From a checkpoint of a small transformer trained on Wikipedia: rotary positions, a variant of Adam for these matrices.
Each number is 128 + 24 x the weight over its row's rms, rounded and kept within 0 to 255. Layers, rows and columns count from 0. Numbers have three digits each. The size before them is the row's rms in percent of the matrix's.

# layer 5 MLP up, 1280x320, rms 0.0613, rows 713-819, columns 192-255
101:122109162174099134142141074078105167111120086165134104142131134110151128171126136160107126127111093127149133107119121176140135098138147111127143150116105151121132129125142117090126132127112111
092:105133119153119105118161139115161126175116175125124147123135107124159109159113108122154147112128171088110124098145153193164151103151181134115134112143106084124164077104122087118147141104156089
094:116137150163120145109158102106116151091135120138089138114148133128128110133123146114063158075115152118168101145155133141103147143177085163096141115151106139106155135123116101097200148123108112
096:084125176148113113146141157104097152135105128143133144090116167140180096134061120129101128132114123119138080135101155101143158137076158110124112082176149104118156143118093107071076109144143167
109:119154117118156147126130089145160122146162104140110135103094129150137107113108157107142116115149108117171150149155156121129119152111133118084140129070111117086109113137136104122119095132121098
099:162130139094167130106126115111155165107146150169150129097121176124127141109091173120126157118173140146094107083115142126120124100051171113108145116123159128108105146147167113094116105115106130
098:137131122117156101112116146124086139130153108115132167127140119099134084143101131118135116105130133084146105070119144148123137109130127108155119145139103115108077119134107142111181143143094079
106:145116117115153128139173099112163090114090090120140129106128138155120156142114141127138095162135106150124155126154112144153129138117093128139159120117100141117159139156160134133108142119171147
102:132101163131134159135129100108123152142141137170154143088172091133098116128130155129173104152120117112123132081115137161131154138106118117169103162112111137133124166174128122109122156110133172
095:085128079137132107107139150124142176160123147140123134117135148133177138128119165100136151088116141123155100135127095157187123162144112122119142129110099116117152130126180128078145138113144116
098:116140184122178133142131129138098113134135128102131130119117118143153104187124137123128151083133130121136107147112123147164149105152118153143112050151130131118140092112106156102095131154127104
104:141147122150140145133112125109126122117120105141098153134149144055143150128126155135165151141109126125112155097141145142124101177120150151123092137108153095112159108076132133114109130085173149
103:134112161091128081177149123136133133112150135131138156120127131152132143129083120123095138094173125117137160108149165161114132113154115108124104096087134137138126151135122116116095117125136123
099:088152126110117115117132118120100124125127175118095159122143116157139099146125135088137132133118107146108141099128125129175079195119116140131129154114112110100166116112174080147109126126129160
100:124129104114142136156112110110110150112154101142140140130129207148159132145144107152159103133126155116164109117145143139133125104152094184112080078109111101111160135114142111103124124130109082
106:159126173086157149088108122109156151120149129137154155116102151110152095121120151118176133112101109094136123077150131114153119117120098111138116095136108103109110072116131098131106139151092126
102:106106148113122118157152140117112128117152150152116125168132115148126164135117108134130119141102131121118118135167127110134089160108125161158164123164134120129091124198137142189112144187152132
094:124133168124176118127142108098120143112171132113133121150169127115144068108133166137106086132105167132148137166134127097143179115170110116188155130113156091130170125113134164147109147116128100
090:120160196137163150154147088101148124100162135102141159128125116109151063136120138111102181115118113111097128108101169115136171137119121136112147137144148094125110146130157115121141135117141144
092:118151141126138154153107139106098165146138138081095156128132090119105082141102162133121128134105119116119136073126122138155101122149110076139103154145147125130138184153131116130105132171112129
102:089122122139149093128102162077102142121101165186123141133139125138114062144102198143117106138117142081137078128188151145128115130139138152138113150126116109114095144116183153105107144110156084
096:129123124125188109105133127111090110101132122113140075125135109156154142151109151114150092132115161124101097096102099171112131159154211142127111154168125115112125078147153125129127124113193137
095:131151130130120118125096153154140138048125161116104111119137118119124097132110122120117118164156117114165099144084137138116149140140137150127126142114121126145152142128129131142117122135132134
096:127112111111161140155126151135130120097195084096140116140113120124136122138154105137102094136079159134166123167131163135130179156165136155163054098138077147138123112183129110155087120145103109
097:114112130142114125105154106119135157109150180145133143128138115115154105168125167119087120134103134110144145086075117131087158147114154145121138118106101098145154087171101144117138128164154160
107:150133135141184110076154184121104141083092138111158142114150107094150126149133153137111116119117142139139159147141130112160150114138143129147138097133105125164132104111162125144159118123120132
102:135132130111126134129117140126103151155135119122126150133148113152142131153093132096166071098133145123120099108122128127121107149138128130118143140163130149121070112167115103121092135099152113
096:151108127180103097114133143119112157135165112129086111114169192117137097146158137140159131164104131131156122074184116149113148172124135127102184110151106108145129135150141125102114149125106142
100:134139094137155109152109120128118110148162127157119097151129091161103112109093150121080092151123172121139148106143131135162115123127123138122151158144101129077126099138153121137139142107097098
105:142126144122141117142161104114126160113110138131094130104136133112151100165079179131140112084149109112174134111120126085145110147125167148131133163148121115136187116138126109150077190163128094
091:172121082172120139113122151127120133079123143089083163137101203147145138100089104109136165089150145130127110121096126120160135113139122132140133090147110160107128151096117134154105136118137104
098:183147122107122083132132150100099113174103161110117132161108124158100099101130124115133111130150129136158111099111127151144139149124172160165117159110141118126153105139120121111104141134140131
102:145128150170119130135116125068135123120118125097147133130114139092146150113077060131100152129083108091134077155105129119155138133141107125121134106166089108137166137113150120118128104120149168
103:094132183148139127109131129093061129153127123115134152142132150138109100152110095128145116130159096136072114111139091093131103145094143148118123167092125101099114106113117130160083157147113102
106:144118129178137102116126095100102185101183119132114152125138107161138120119136125136126138113164148097164116097098120157148177106111105117125165154134124142110101125147121131118101171097110175
097:120130129121154148098118146164159160096135130113078151132108147152135150130120149103110071150073168123118148066140129128177170146155085114149096062134154154110144131145148128124139128093165111
105:159112140118131068176121142121105122159193149157135110107137115124110106112176121135140109163084161118101165117180145130121125135096099160113115151133104091112128144144157124157136126185122121
095:136148133079126113124110149108137125109122096159146112162105102124140123104121117116128099041111151123139130144117144137152182114168111143104069135115109113110117112147128078160164160132128101
101:128161127147155115099140079144092147114116138097115153147105168141130151104118120136121157142100116147146122154118089116118126085131152115136115128106112151135116113132116130124157170164114086
096:154209155103140130152121091140125119083166123149124085102110132116153130142116104124135131074137160113129147132151146145108125105099138110146124146122103160069116116121128139152118109133094161
100:133118138145125135122135138130080113099086146131177159111117141142146131159104135133125130136131171115125127144141086189118110143167131100125081143120105156107148136169117061100129138124158138
092:166111139136109104149138086124130102141072136127137164080136096125133143113118137097135152149147121103111099101123123133129131131138161167104081115146120162096139117147130127138111142122170119
107:132147146144114115132124133128099101164104166111104149183158127109137111128122109119113140149104138142154144147141105106121143132144146120104123162064109138128137156166136141134130154096115167
105:153117134149093091133146164146167148093143182121096132096110153091150134114114146116108144160137110115110136151107168139147104136125112154146124079109164094111117146108158158149131118125163132
097:124089119134160117098129130130141115135115163174098113132164169096176146099115136152150100161134161115120122132156133127093122143121154138123151168119105096085113116127176078115134157137115178
101:152113125135134129077140124130135138101104166116095118139166093126129156125153079156103127136093118124079103100140143118173083152134089134092138081100104146171101102130135096128129108139148187
109:109178122105147123120107151108102086136146164177119122123135141094140063118158135150148108129116161156146114127146171124108103129080143137137184081153108143128102099167148099144124140143158111
102:128140150140118128172141125135101183089121125124147135143133157074131136145128131105115104101122143123169132143167066127085088141144133142116133134107138170173119110147123158116115120092145097
101:130112174137148113132122113103117104162174104136131141138157127129097095137157161118128112144113129124146158091108148156113117143157115122133155158090117119170136103157104111127088180167127095
094:157106143136138165108126128133111137208117135121123119184110108137137085149126148120159159136137121109102139116109145124143147094134111134157184156124130090114176129122127116088114152185162128
094:140146100125129116157144091112093148145131160113139127135090123180140129101113144117143095111106138118105138105084154163102100149125143165133110164101068125130126131097109154162126128109105072
090:144142145112104108116128122153102185112140134110129125110166138140110123143170123115087097111120142090119118144131081092161100179140137108152150147142126169107133095131140161103136081093134085
104:139104116098153157112105141115136111124168157147166139108162110152126104104107111138086126110119104091138157103184127123127116142112134119119149144111099145129108074139176096139126115106112101
101:190147149166133172127161100123133119126106119136133142165121089140120135137112167112135120078114116130166110120084126108145156122125157163149086164116094134129172124140145173108130155126122133
097:151100122146163128147128073106128116097150157113110097161114180118175163126104124149110143135119120121073135115105125136139067151130126138116097121100166137165134112104123138130121108140096095
112:129140142155167091131180143138101116150100118149092098133133111117117105097122134138118122127139141098108107134117152146144149115106162123101134126110115178124139117100141147114109148145160129
100:146176089181118087143156151127096142069093165087150138084158135091148142157145106124117158153146126123118142090108131111151163120102116143135111129127094132130145125130113142126131126107119148
102:121146120144124110144165121130111147135143159153125135060124148147166114122125123139158121123135141106167120140126168188134143102191104129111118116126116129130162146141140111131111131134155144
103:110165136131132124151121106123148149166113142162095074133146167129150131178129126134108108128129121131129150150147080118148145122130125149137079118095074154118149129118115138123142171138102122
094:117150106144166142118216121121119130087159134127145135084173131153109153145152141114112123139136121117135102154179127083127155137129127134107158098122087133128103153129148154052133127095086100
100:114107111123131144128137108112065079128147105117120094125136145051140147152145122110090130129142141109154160121105123091126076113166107105139132130130115135131144105188171127145122146124153082
096:138185143150134150112103083115118133084150134136148145089107156090136147146126177131128135142144132139113106111138171123137125158183106151153190111117144113098184160088157136131112149111116161
109:150142142116158119110097107137132141099139160176100146141145153127150123143142142149150115090112126121130143091152137135154122098114137135136148124138098128089140102119110081109141110166141184
118:145131135177127112159178157100097093117130167166106142109166136124117125113156092130097127137099128102149161120148150104116133183122139153155130114086152114147128086116157081124116151108167061
101:166153116110085099122109070123070147145127157107122160144122105136160122125118126112120143145110145122108155061093143146163133181091076117157103155115087149150078114114133105111142138147097084
093:091135104136142095077106158166145095171146146144145159133165101131133147136111106102121087156147111101109115136077133151182106118082122103147119048159112115085127133160175127112119103135132126
094:122119121140136078136129093095124126087138151137162149114152144101090126172142181118110134151117153133062111120109096139120129096130107175095077144155108181133136138127127145162140133179161095
095:109127143104096153115145154144107117160119153157167147161135110116128156135134132090129092086144130114172131117111143128102114147143164129160151152147116115069091171155144052125153122149129110
102:135149128146117149108118140139120100105118156144116125119164175100149155176120123103093118158142158141134115133157127071128124127130143125104139133137072201106161146154168125132105113140119122
103:122164101141139159145134137179095166063155121123141151141111164101140165142118137127104156111152165132102121136102083098122116159091152117094134143149102122128165084131086121114120112093142115
098:148143111122100110110119165137120139137115124117052097174179125133137142126131131113083105142087153132113118134140137091148091133081141091124098125165123162154090141104142106154134128104163118
110:104135137109165098127131154109135151087097157154089172068135129116104097090096141147105137133109180093174130105087172091137105125107122141109147160136076111112150109153135152152131158153152135
105:174154127116104122132161090159145188090103133141127114124119127144148149106125136132074120109126177137113117151112131133125152076116173102158113146179102149113161132162128112107120125121132122
101:140179145159134105177124133123096145170126207113146151127119134120129119144154156127152070133116150126122104130084139131137122107130129102131145134085157161137154142140126131153133136143124096
103:151171124154142116113110149143120117123162124134111175139147128130122130146146132131111133145112137102125154098123175143181106149116124129095169107118077122099120159171073104137102138165133131
105:149130140141117085153115113120085127075114125094132120110120144161125108120167103126153066102133121119087114091105118150137146139129137127076162144137141151104170080149106150114114104103129132
107:156144132119141132157118111165115118150157100122153142147137127147138123142090093138129149091128093095063120093100158168148175142129144141136112132135088130106145127122112098126133139083114145
098:148115139163147153101152130080100152127134146098104168081149139091147137110149137095102118175136180082112163158085142141134123089116147108072104116113127147147175109143126136078115165156123140
094:146172150148137095194110134145120092107127100164117100133109128130131110133077113135147129132091148155129167141142142109137116089079131131133140113150142148119119103077149174178114081107138157
097:093154086132152102137160112096112115128104128142101102077111151128161115120137115090142152098110138122111095099125127112146089116133135186114125152158129120119150151118082110098107149133135138
092:105164175125109084195129105153098097105114167121159098083108145163140135155150113122130110106096142152120110130121144132104157136104162135097108081124102117106117149098121112088093161120146126
103:160172162106164106106159114102099128149159155119165107123131089161135129124111142123163135127142079125131105147112126151128168144129121148186103106135125119105175109108168090099137129111117101
097:179089170099204092131121142149139120110128161086174099137119144155122116098121144147142116128157128097115090123126102135146149166154118163122159156142118110131151098149143127144134101132169165
097:157146116133122126126136133157131133109177134143119112104099128182100128120079155134172090118090167120115080120159138102130114176100104157150145113132137167085122143135120123094114102099130105
101:108110131101131161160130089130109150102128133123091145153149110146144099153110186102135124086135139124099128167113135107159110172150109157146111084140093168087135125161143111122122165138150124
093:098136157143120154124149082123128181083119102150139117156103159097147123136128120158143121112142139157157090099126100141120081142093170134086113087140097141148114109089149159129130136123112112
103:140093155091125133111138112138114127139103119120113154130170100117139113108126134115135128091135139131169160067121154128115117148122150143145137091134061117094162122141134145097157144161142148
096:148150124104172109129115095106146095114153129194113196120148122154162113142102125108102094115115135096092147138135134112179143135143144139112127096133114114120170114148206129130139124110116150
096:145118136196143109125160148139156122170133145173145110141154140126162089134125141130111112130104110088139137138120092133176100113115114172133140134094123090089130122108141148094141153131123147
104:114103134174140118105189151113181131115123147137121113113152100122145140149152134131117087097144122109120113137105112101121096160127118154156111106137110111116138125085153097103131125128115095
102:058117125174116115106137113097128115141100142116135147122149123108132124113121072095128088081099136114123138116113118182144142140106122127110108102141081122129165104083144118098105150126118108
093:176156097136138125169141096113120106116123091111111164115109107101140151121143098093128117130114138130117128122118123092133178145124145169139121127146103142119158126142160108143132149122115164
097:131162107107108126120143118133095127145152131151116132106100174102164139139114190089153097155097143127140155141136175122120176144142099107107111078103108120082158198109126097112093127097143106
098:113159170145129139152120127118148082145121139155125096141161156152157088158106157071123098126102148139103141156156157110138123161093150121132178135164096129137113097115120147130083126127133153
097:140133098153150089144096123078098148136141131112162135125119124083155135124078173095143135132126140122096110150109144123152116119154166149128123136177140134154117066128141170123111142137114147
090:144144162140142143143113094125141133086100129140093104181169137099141112129117120133121137140159171132158138138125125100096127171137107145168139138149086092106122154138143147155092121135117141
104:180112169095099113131139128125094105135094143119122104151114140121143127164084128098139114132115127106118167122115107160145145148147112071103107083104137149143101122110156159105128095111146135
109:126115109117135130129168071054065167089138124107148111118161136119096150141118121068133158134133153114105090100120093153130135107149168120118146124129088096151109148131109129161106152130115116
097:165125123092160111111158080078136103155182127149138106087138130129128127087114103085171135141085148126140119146125168167145135113095152096108099123169061147101155129088116090073157131161153131
091:168149101098172107110085151161103145100096157092143122092090139125089129123127143154107119091118078102134097093141125124137140173121106123151109139144111132094144166113161148142116086128123153
103:135166161166138130160155131154133137113128160127089120135158147136147166097127157128085143111080174124161105154099167104113147130146098117160138123131128160106117066155143112176146133123137123
101:125109151140179130121148129119161155085107134165151132137127156076130146139110155115104112111135116113142089153106143142166160144110113173147181169144138179115143121144117129119129141105152104
096:125140167116133081142126126159125133133182149164098145129117110147148113098126121117115104139118122133078142116139135142140114133144125111135170137098116095096156115127128114074101122148114147
117:118133164138125112189130114163099147138129138115138129120098120089109135149147077086135149171116113116080068119096096123139119152147144154109137113092147171131110137159112155139147121142142151
114:108127154155129100130116094147134114128123155096102147119154138156120069151129112141083119146142102096151125130139109121125097119096100102133085143108087116130131130128159142123108169143172123
097:168128087124113115136125153092148126123168154127133135147197104150134140104139132143132114101109116105161141137090154112139171160111139116137079118134107133132069151124129096119117110106136140
100:134092120129141122105118113108143114096134122106131115115144115128144134137162117074127114133078126114142163126131094116150135117186097139156092115126121150116109110161203123101131113129128152
# layer 5 MLP down (transposed), 1280x320, rms 0.0511, rows 713-819, columns 192-255
102:110169124128154102141109141126085176126116134170086156144119114088134173080156133139086111144111104143107173147160115105146130162164119136109159161121105129141110121133123119127123134146145123
092:080089104138051135121138129161142130140152119118072125091131109110147120112103137136109113115110121138153131135118148141116118115145081125180124120137084112130131126122100158146124130123113145
095:165094148116121091167193113202154132165133150125141100107089121119119127146106156160134135122155133128142106149150120154136147128111152120131168088148167125157139157124149124157127099138115111
095:114101117086125159122126150107137105105106153138118120133145102156145088118113201106108141147124161158126094130113144148137128114144152143165172100137101180123105141152088153117145139150128110
106:148120096167080182142169147116112167107130152152083133136158123146125185181091126146124154113138109137135133096134113101168145117140121107099095097146141133147134111130164133111120174127133135
099:107142130150104098111181113142136127144160103144128185106110132158159113143094115147129083148114127103130098143151126122133065138134124065115135160131109117089148131152096111104111161146120129
100:148102158079067105145139120110133107131122110134143078136119131123099137152155117153170150153129137157109124124133140124091164119137111109157135104146114144186180174096143148138138127088101168
101:139111151164094123115129147131150136108107092131125119147140133111155152145120118119173140119134166116117145151112113154190154125143095114117104085109128137157128088125143163116118131147137116
109:145123103150113110134167162108098155123104113128136126125128143128142115137149154111133052123145112130069107090103153129133100085162146125128100144133122118096093164157146121179113132074109157
093:100120138109131115153105130137161111132145179131141128117124106120143171141129105147123088100116135116117158116129148129152119102130151147155121055098113108150082116151113151131144161125096153
097:147089170118115158126112147095155132128135099099110108120169157124114097148114121156134179105139151107124125159100116115176160118130158115142125179130150129152133161123137144104106122080124136
114:100112113143092104121126116132113163141162122102171169149124096133145092153158157071133129152122158126133148140124125158133105115152128140114105123088110138100156127135135127143115131138174103
103:156070148107124150146138132116113121109134094115123130115168125167087184179108120136086107109142138140136086126142171144108105104130089144157138110141151102162112140086105112145131145133120129
096:080097134121105127142166120143167094135144152104150088119089120133121123094139123162150126129145133136098122131113123179100078120117110168143173116111129129167170125120139144140105117165116137
095:139101157131119153106145134150133111100129084136069089145130151168120111114126157165115114113145170133143101158152133150154122052153130139130168131121118122125104130144124116158117055102139107
101:178108078142132154135149160131155102113090149141158130110124132107124130132120142133117156158097117131144123154096134123113167150073111073128102139155144154132169095139193134115141112149141132
106:136178138140103166165127127153144121117099105149114114157127076148136167103163099120107133106097111140151127077100134122120145126135141135140069088159102132138165116099133127123131139139132154
096:137115133154127117130181162154078139154128143129162123140125099171114149177141145110107101104114160174086129153132126103145134135127091120160135110113138119127082087119150108091143144159135135
097:110145162112126127098136133089135109119100164087160120109172161127141121132154140117137116112114149134136097116113150124118141082156136161127114109090112178197122166131148136108114111133103132
096:140115098120113135157144095126102167093155088130122135103107110137099159130108106158082158148132134126109104117125108118129156109126111140119104062137151110106159109123126135182112137116161117
102:124124074164082107131130125116118114128137155125133137106160096129152146081126112155112152069103153155124104122104145111148135133119112131155106148166077121069144094105086119138185086133121125
098:114156151116138156127121102176133118141117136141128107112114143120082148168122125103128174142144124123160140137123126121147100139102104142105145134146139155096133138155126187108092172152141146
091:145104097105142138119107102115104188152106137127099138115134165134125161089113126179133131127127082123116110141092087110142152125127171111134108137110117109127162117089119121144088095131114128
098:104125142091091121130136173108076112133082137056113117132153134106110150147110137125134153141134089116121080125113121099120104153089127156156187162094129167130111154144147111144178165158151164
102:139125167104102079165136098147125122120142112135151114094057131120155078136128168142161113141155144093131091162086132127124118135137086108122164117104138156123108099129161130123117113090126150
098:125085151141139124110105133151099171146154095156164121155145111110105135109127086073153141155170112140159161123113151175088173097128113167171109138116136113165134092140128138104119113085107106
102:144187095140096116116182148122139105166092120094155130104158117115106147092117121151134124134118122101142146099147118111129152139165145122147089127166120142111130128108148102137161125108145101
096:133168177097120175119089144116100118098125128113141191122153124112122118096148154154130152095132143149091182115131117096216141171133145198134124164130135111146087082105127134171116106145122118
101:162141160098177077150138155158142135092138084140112102123142141110130149103166098146153151069123070132113091137126118118138213065168116118093104132117134133117111129140186101077152151136121134
104:125102126124079147151170122133159142129123132099116136114106132087136140135105149151127177108151133111138115122118088119082085144121129139085080164124165106103156135144156116107113121121152121
092:122150120163142098154122121117101144142093204155123156146139118120123111141140123155108124097091106167164104131148112124085109093151150113099145143153131177156155145146133129123128141127117148
104:152157174146102157138131106136134108123097124141162140147164127156130075104102110157144145157126111199157144140146140139137096111149139142156141154137141151142113131117129148117094130125080090
102:154080119132141139153105148083131146142097145120133159115122139097066126137148161118132146192149107154127111111107094130141139170120112149128088120102145122073110163137144132145083106129148131
101:120101115157132125144138133131114119126101122066104114173112123136120165117123105167143157096152100130158140120165150108160084139094140177157104120102142111130149093111163133142124188137096166
107:152103123160147117138106126124157116099117124126120131126156161145128092123119148073164124134114132105104110109136115150133111090130129137129106118145117119191087157130104189122109151105115144
101:145113154196137160136129135125129149148148145111116139112119141095120140143112118111162151088160132105181104135162144073130102164165139127164162177071148124105161119216117087131150130166137128
101:102144131112127124127138153196142096118120139144150089144081121107120130131147136139122120133156151123131131102067127142125132111106152106053133153115135127147124172161097101150150091159146118
093:070162120113093127133115113111132107099139125120126162126103111125136132130111105115158168176096130111158116133129169149118101107114134068116103080085128072128113126107112125099127116128100111
101:112134166125123126149173147109096135061132121147121128140091107137113145117089144091126134140106092136117108126114135124154169106156122173166143092158132156129106138102130125095118128066097114
101:130121133173130089137159112111120165125097110126139106107117136134126098122168124094112133134180185144127138108134127144100146091133127122167125137142141116086157158164070094100144170150145131
103:107163162096080108111157138144129139136111124141114107129097122093125149113131103167148131079117137112168088157104145122133124116164131124137080109131151168115163168125105130115128102104129134
094:106149159136132107118127173136146116140069111152127146165130121124104119137133136135122087092131148172151118123160139153124138091128109138142166084113147151124186087094145130151111120106147103
113:139066154093141117127153116127162097139098118140108128125145099146117175102156141165108170167168060116109088097128115175081153123135144134070090123160124106151165180114148160108096102112154136
106:135135099128117122156125149117146105172140158127108114121153105156129137152138117131098108093141148119123146069118143104124141175098170111170070145192134144122131167155139114116161133120096159
097:116123102118102143097092112083107103163178147109171115138123122135085081093111115114118126169125101152106170110128127147110138116169166123136097159141126083140153134117129143096111107116139155
103:087143128131144123120132144089150093124135135130147120164134135102114134070078121133108073116091088118126122156143103125113120124099105125117140092101123138169173138152127129126097157166095128
107:099162082097143105122130114139092091141158116110102126120112105146130119128156084132090128140078137131101093121143111153131081098099151114128135107085141144127115148156152134108114117132095147
101:136124107133084121094184135113157103173139160158123137098114166148085159117153118142150092147207118144163188154128158170112150140134163178158172125137140128134164094115143133115136126150118131
104:120074173115165100144170140137116147174169095136119142105131161145086117124101179163131139126135105145141123162130157110120078128098113127107109070133109119094141162133153106135141114156127177
096:129192137181118156099097085127120119118114138122153089111163089126151151085167087124118119126078127128108155100137111133127137129126170161154104141158154146153115160099151095150119145116141077
099:093120136112076096130110145142129117127136133168171107143180159161099093124092142104106139102091123130142151128128119159163138139138144140144101076126100142161104118114105137119112123115129128
093:131158146088128109144078157130110141092109136117127149086095155153110171110158105117109178141160102127172108111170139153114106089141095145132187115118130152159163143163136151102105161137097138
110:131071096112113144145187129119123145110140103132140170086138139092164172156144147085169148154121099128173125121123112154096128119120092125084110129155127124113164141134158117142126120173144103
101:139135123130143112109149122111141152086129099152097152128168148151106127132118121140131127126181125143173090119134123131068149084144134122147169154174155105117099098124106122117128141093179097
099:136137114141075135127127131127161104168135156134129100126174104147144112102119140109134172180112143112183198166116167112083172158127133130164136103149157119150100139167127166121122157126091183
105:145111129158129121114125093118154144171123166123110169147091147119153160173122100134165153168111110090141157138143130133154079087115071157142122146109136137125137128129170109100150147164135121
096:132144170153126072125144107106159111164109097150149129104143106133104129127137107117118115222127101137122132150161121117128128125071145115088131133110166150138069143116133121119119159120169111
099:108144113121096129149137118153120102124098053095098139114118131132126143132129123142103146143131149124158102117130156141111153123136116105149164099154139102126123103132137126129093096132122112
103:100117113104128146127107113135125131146141113100156138139119121115127129108114132157128103115138108129107123078105152135107115102120126128169138169112121109093138132166088094140096116130139178
096:118119140112099136121155110135144108174147148121097136138167095177105097112127102130128151157120117157160104106118110155155099130136075150141102100124128091137067115116077099088116129139110162
102:159124157142115155108112145111147130135112131183135116157146139096097129149067158151122141151088126126114131145155158153166145128123143154150177123142087144167109158101139106134146156141126134
097:147126121124126166128128170101115097090092123139152134147161106120126130139170142162144108139122120140107116117132138089151163144143134105159152114112113166092108141148102113149145160150143111
106:151143115178144118093133143145139136104136131138156122159062095154107133132097135113101173112156146114150093103162141133108137097131091133112099153123120087142094156151165153134149179108141132
112:147143122157136064132127104114127151107119164146141150103123149124134122176102140138117089094108133108143110101084117126129114122153156154117120094128107103125124112146133164124128139131146092
099:121126109106110168129102179147109105148122117152127118174090118101104154151142085142127178108132148104156086165103131109109130193138145128129113140131125130126115120115134121185162115150127127
098:090088107081109143139135170124103119123129109114140152169115102088118141117142133129117148087179102124141110151131119152113107163122112100134091112147172160125156102122082138131150136145133114
096:076141110140068090113105112173135107132161153133080155146148140118117141116171110143140113155096146167118151180130153131141141105119108126125153107114103099128172171146155114127140113085133146
092:135105141106153147169130136142158143104127122130151166145103107177115090148073154141130116173113094076142103161123122130132099147129166150125090109149141107158138140130104160114148109123102113
107:148113120103110152119151092115122120098147091097149151134119128126107097143124163126130090178097104063168159095096124160125110124127143132128108144120129127109129138122174143198163177152105103
100:064122160135148139126102154109120126116102108145130108126128153134133151104109149130092118134122086103135128111144120122108154125141187074119115132123150102143153151150151126153146126111135134
093:134067113139091138138175126126165187151189122144124166150113144118150122155095195154129135110120136129158163118131098144112111081148119152149123128113145127120115096139113154129111097151103138
108:110186135166111101112105146145135116117178134119157091092125147152148105140089160158144121129104143101100124113090101152126125107143098166114146109127146125132164122126154114153145091128107165
105:099137133134097143105138117137117090159099108139147159126158142134128146119145147154177155144110108131108091103173122078130148122145112101133141081130127115154143103150158104141102111149115121
103:188109132129151111123108129136140157107132092152139078114101126114149153095102105149148147143150098119144092150090104121105104164155128149114109174159090154128158104164123144146111150154110120
099:122147092095153109142102125110107081121128149096132109103175163122120113078105080138118130166118119121101114124113123114080114121102117101120150130103194106127135133103167123149122093103124147
106:116144109113125132148125157124184122140113175088169129114141133112141125112159137107160171101087134141181106142141112114106063109082146115108151133144134129121107128105165152125134102128142145
101:161082092133131115120125157139138113167126120125178191129108099116113142130142125138098131159144142155109095130095145113105165095123130112153122138143110160150126143164162119080155145086113179
094:126117114113130126112109144142136127132136149125152142158103159087130134096167129157149100203143125140153149175099128167092115176116111127161152133115154129112154115132161151127121093157120138
098:131114142131115092100139109128138115126121164116098119070126104121097122126127129100178172134151138114108119130136134131116124082129135083097131101133135150132115178180135079131107174134185178
100:137091124080137114153179102148120134101141135109172137156139121124106136159150136105117154139138100135089146123160104175104088144174121137121120144118114123110134116152157172138124146150117101
098:159145103116123161114141156129135138109160143117126099092114130110105126122128170146133128142110152114155167174095113097170143121122138146110137102140098163111142078125125120092108133081126120
099:159135096130138118140124102079102126139127133116137108124114159138107128129108113133162133154083135142139089165129123097145122129072061184121142087138149108124148138130174121108134092088142192
094:129142154127107139097143135158083148110148104113141142147176168131120115102105143105121140139081123075126103110115145196135163128181121141118081184153135156116111144113127144123207138120114106
103:151131125100149147153160094116168145126083093160128127105127106104169168141147138107122153140114115118135125090109096093124128140130118074100145148142099129155115094132148117157102161149159151
097:153137144146109143112130159113116135127126138087109123112105120105163143090152151140143136100114143106140152123120132154114115082108150138190111122150134075104122127127123145137149114130140138
089:162123121126127148164122142140060094123084102107132119147102126098131155143192123163124158107132120193168103133124124133161142145155099084146145140072113102151137098115117125177161100145133122
102:087091080111198149153133096096135147120151102085144132151068135121125149121122142135138085155125113087175132168114124114122113123101142117112134131104134155120091140126146154132173122135136122
096:125122100108144118137135123111144087134129108140131128089142141106148122099159149137156084168117110098160125110105106178132123119099146125073103208132118167156153132146116113129139124154121093
095:131128106133155154102146145103120158123122114162080133126117160135146087136116167117162113142090098123109175151104119140174135116093118115163162165154144121125082133130123128109129163066124138
104:103136135071113134149070169134111098116106149135095118155138156154113158128199118125100154123159126131104111101168119075129136128091121107134095089125177153134131120121138126146127130089152109
100:102153088143078139107159123119127137123102157119142136099134150140121117161114157190104114153127139099121183142108114141135142125171156151117120153104111138117116123135161132155154125133145146
096:141121125150162108162143117118122074122122184074079097160127112102147105105135102214168145141135118126147074149127157149106138106130106117150148132075116143116104135136127148135125116144142120
102:152120131137114140135182162127157113125110145150159162139111118152096130143144157120113175119131129149110145155116169130121132141131122096137178123151137178126106102126112115117106122146147160
105:154108118125151147133150095113135125112154102149107119122114086146155109071137118131084108128108143140073136066129118140112097113157141138114132122145111096120099130130144128125099105123122154
099:110145143139102126177101108095129134143115129132111099122117128173119114097104065094137126145140103152118083100190111094129077105137114136167121120136093119093109141106108117090121151138132106
097:091146117091126079154145156107155164110118146122112088112117122099096112137134160090116101098132113136142092158090118122126129119183099106087100134166143164146151153133108101092160120109111152
101:123121172099134136090148118125097125121148122118104116142136144118144132119135130151143076134143133137109120156142144154127147146146133119110109151100134121130107086118120182143173137149159124
113:170097102170141122120141138103116153065145133167121106146168150133162132160145112143159139112180139144116123133151112139120086094162118099152098181129124123113122117134127096144129145135126113
098:122166123090120106135158147111127057127104129122085110119093116157093137161160143107115071135132067127144143164124099125165094139091129116138149131196125126113151119142143080108122117168105126
092:120097094126098148139096116179148110145093120176122130110134151115116134089127145141157123094115101111181161117134151153117087150151134151138172141107081111109167100114132076069158119149151112
102:129153099127137125142143121117134123121120138150104132110117125126119085171100183127125192117143111145136124145096127089133167131118122095134156104113128110098133079110100120170144114161118137
107:095127125133095138156132139155140147105103106147086075111125101130142150156154126161137105107136100118118138099114127130147171120109123142145120128125097110122140164083140095174119064152112128
097:117133096178126091122125122100166084157108114161130131123113151110109162153126157116138132146146125116116121135109114118174119119142148154100113106175140155114132129102162118120121144120113132
117:154099131143130152111095182122086125145135127129128091090120139116136147066154140134101130136104170129103142104079130091112133154141140129095152126152126121136167095109103159135087183140142113
111:125120119106145107081137095126136131167154106116123117114135124170122122096153100158159098145110148122149116140106134151152115112089171182102120162101124114123141153150151165145111115074128113
096:107130121112103116100139167115104114117140157150149134141141119119120113212133159117118132133142107127131121152117158149120111153139141126086150118102149176117144146143147161151154146142094141
096:107062136082114102179166118120098126134143081101133123133134118169133132139140121131131101143151088107139162146136138169131132113142144130137167060165146116167166165089097164120144114118143120